{
  "norm_place": "pre",
  "positions": "rope",
  "rope_base": 1020.0,
  "attn_scale": 0.186,
  "tie_embeddings": "early",
  "optimizer": "muon",
  "lr_mult_o": 1.52,
  "batch_tokens": [16384, 32768, 49152]
}
Each number is 500 + 40 x the weight over its row's rms, rounded and kept within 0 to 999. Layers, rows and columns count from 0. Numbers have three digits each. The size before them is the row's rms in percent of the matrix's.

# layer 15 attention query, 192x192, rms 0.195, rows 0-31, columns 160-191
043:525593497562407450444490444508470495484449489469490504505423519477506537484443449494505387541489
052:534513483486493540482527535562554498521508485452471549493485526494477493477515481477520510500438
042:520443467456505513434440522470519433504499535544524443473537485529532542519473496550507511492505
048:483530486531484491476507485503499483446541500418410548473522433486474502476542532461493454525500
071:446463482586545448496534492488555515501468469427426499562520512475555483449490505526451518547495
065:475542444479482483499525464480478551556516580451506535531525486510466468479500489508516546460523
090:540524424440512509501493481493482459498532487546552430594472489516534513538501487519508510492534
086:543447505566515479506463509565502472465492511564505507462500522549510527456481514451453485491503
092:483498538487466520553542485559564514470482479435528447489424540525514408528512502445522446509503
075:516483418451422487499534449502470467508503477461539463560504454519493548498496490567518504490472
104:446495464497490525484518530467525459467593506474489536526581454465554521533562540441494489468492
089:506567524496449450486519496468538499488537524475515494564435489473539485452564479505514481561480
119:532543512552591483534507528553516481532489489507502501449492495510547508532456483529488564560464
097:456546562493550522498503520536499542509492428488511439551537486470558579510485524475520540515564
109:519459499531509482547450597524525464491494534514451513410518511509510494512425528501507469480404
126:486422479512543503519500455588486513529467497565574551498530581430438469515440482530518481501468
123:503491496457517541538443516473525532465473536508473461478566573507521483541487556464467458452534
122:523518518478592563462617443493518497496513501487413537535440488473441532545479475513458447520504
130:525434513534505495421478515482498539433435494417537472470452481470486513448517434496457503417491
119:502527490524556482535481522499489514460516571519525474522520502513557596487498488434446481428445
126:502490494467467465463489502489512530548513518454530499491470541504508566587548472482542440496570
113:475475475499542494563499577482489487491510461557525489454534527457532480513466573492482524491502
126:543463533586503540454567420475475454526507371493502488507514503609500543555464471469502458466420
124:456472480495391491508494506553475555509438441501446482420479513537457475438528512529473533462443
112:496496508455545500557500558440474528461508477444506503470452494554540484502526520547532457528634
124:421504544532524495563488561478564487462494557519522492464487512475589515441511517527525592561435
115:511504518450529540506526573545543520517469526519505534474553527503513502544494425486474533477503
118:498450476527548539536479573498498448469493504523415536473493496555497504499459500546494519530526
121:509485546487499444526492513449497550518557588507525472601446488576529467411500533484460510472506
120:443536526409464492544484479498438572521510465451518493535492442487379525512404501506560586526509
112:409522500506547525502545498503565522507497539499486437606575496516489476549501499504521479514552
112:606564454520459515463532513485470481513538523541519560523488494521516500534509544491568473504574
# layer 15 attention key, 192x192, rms 0.208, rows 0-31, columns 160-191
062:529546536531443484466450496547585514452436526473461491479480491497491500434478501484565454619557
062:548503473473527476506472552518501488465442484515468468567503496431514497557464488387484483517488
075:449512541489493575464437547486523525455496596530545528481517522515506582531477499471484447500502
084:521480508550512491503528443503503517475534464460488506513509483449499498548500548448511480523476
073:509431450553495494476461536574527475466449489488448509540462513564477494455506516471452515539618
062:458534446528512490478563530442475523557501496578470490500548504509492526471462459473509568453508
063:552522518472449519490527455524478526455487573497525424563531491490530576527538517494529577476505
068:541456447510569470517528461576520517463475493496508477479486550509520527476508521523420504540505
064:488550575483458548481471487495460489479541588477509404475481494485492523468542473441530453453521
074:457483471450471478496544460515490525481499537448475447528556506511517570436529447529471528514541
102:492462481512559448548508490521588512440492481506574520535558538510551467618533511525440497524458
080:494511508459504494526534504534560493546484503509457461451478509556404510483468477525433582570462
119:476569541524468507492522486643519536464472499485468563514485527493546528458466435560533543480548
107:455383458459489513560520441459559516474502556460475436539502513443535517453511511548504552487516
122:429595502494485482511531486532509544496531532463450501361527500497484456474583455568557426435461
138:527562534452504457492483481570463443445526459448589517575539485491499461525491503581439488548537
141:467495423456510495482472488519524503529526498488550584484497499463464546494529553487449513442506
140:494489474496504506483568475545548524583472528540452512469440489508545486530540506494438593514603
130:476481416469507527515449544549441469471524501500506446479546510503511517546486477494500569512498
138:525531533469511516482419481415474509523459508561588494446480490414556507504439477466451546515509
142:471436465541504496457494462488433485473578493497591485430543497490482508444497520582489559540507
119:497469485434573518489461479482491477463464512495486516428513500502505430473517484528448442462452
135:432508472496467524519453457504531477416502543509478512463494537452507497525468469503520487482587
134:514509406512489527550514487446465516509482488494416378441441477531477521411490527415503538497515
122:483464466501483543527500459455531549496502514538495488492537490470448518435537501506507532446546
121:528492437528543475545492530480473478437490567514519536473578511422524483525462532481503518451524
130:560474414492514508480478511534482469485528478448466512490502528461524529468547537534509603439546
133:512496477524530475474552488502511550550486554465449404563515570484517469406539500470522475487507
118:512528496415516579523472454454505532474553446500593464554523496437494546471430441457497515538407
138:538466521482557525480499484496537484595501445512437462472529527465476485431488538484490555495515
135:492578494519411527512555483461492449417520502458504533576507526419511514446532528527510438458480
119:462533535491458484458452496456483511448492518467513535560507465489508518407469463527473424592504
# layer 15 attention value, 192x192, rms 0.328, rows 0-9, columns 160-191
116:473512527483491555541573457515460519475542474506448504541490458457473564525581468538450496480534
124:552485523500465543580472492533519465470486506558433521506495460484407548504476488541458471463439
115:553521503387472528494506521529434584471475424452472472438450462498514582492520588561535530541473
116:507546500423469470563494560467426541487531553518501502510555508479438555539484527488467519523458
118:534495541492528422544546498566505511519492499459495505506472524480459475471594462531493517566544
111:510538449511492463485492540516500566519476595511536485514523510586513514489457358436577550462466
119:509480462497529487444539500492545449434407510497412496487510500449504551531476445484479521449567
118:500519497479515503492515501500488440487486504527492493506515490536524534478410536515465477467510
120:522460531485568588501550544503491554462527426497527546469460454495538493571415450527515471506497
120:556451480427410510375522473483495588488420463481535546485510515508492525560547539450510475519500
# layer 15 attention output (transposed), 192x192, rms 0.415, rows 0-8, columns 160-191
112:462489563485509536554555464505447531504579491484466473503493534453484536506556474487438447467451
121:532480513511479521569458500488531491486494536540438504525427453463408521521514532495485416451472
112:564541540424482540527512543535454517486449435458458472440459456491542553547498573516528542535462
112:446512472464476427520502523425464567494487546490526546572545498449498505515507534422461507535478
115:509480513471430439556522496607521473505497455510490536487502533537522496486592496536490564543494
115:483477482518526462513462572555513506481440494482519505478514528493460501523454419428511540450478
115:507508505488499500470502501527498477419469505492435553469546495465481512479481462548459505459596
119:507528485504422528464462541512460440511480497498541497526563461559537512476458510566479441476466
119:539447541473542561510586506496526503477480443493538527439478447501546510572444504547535416515483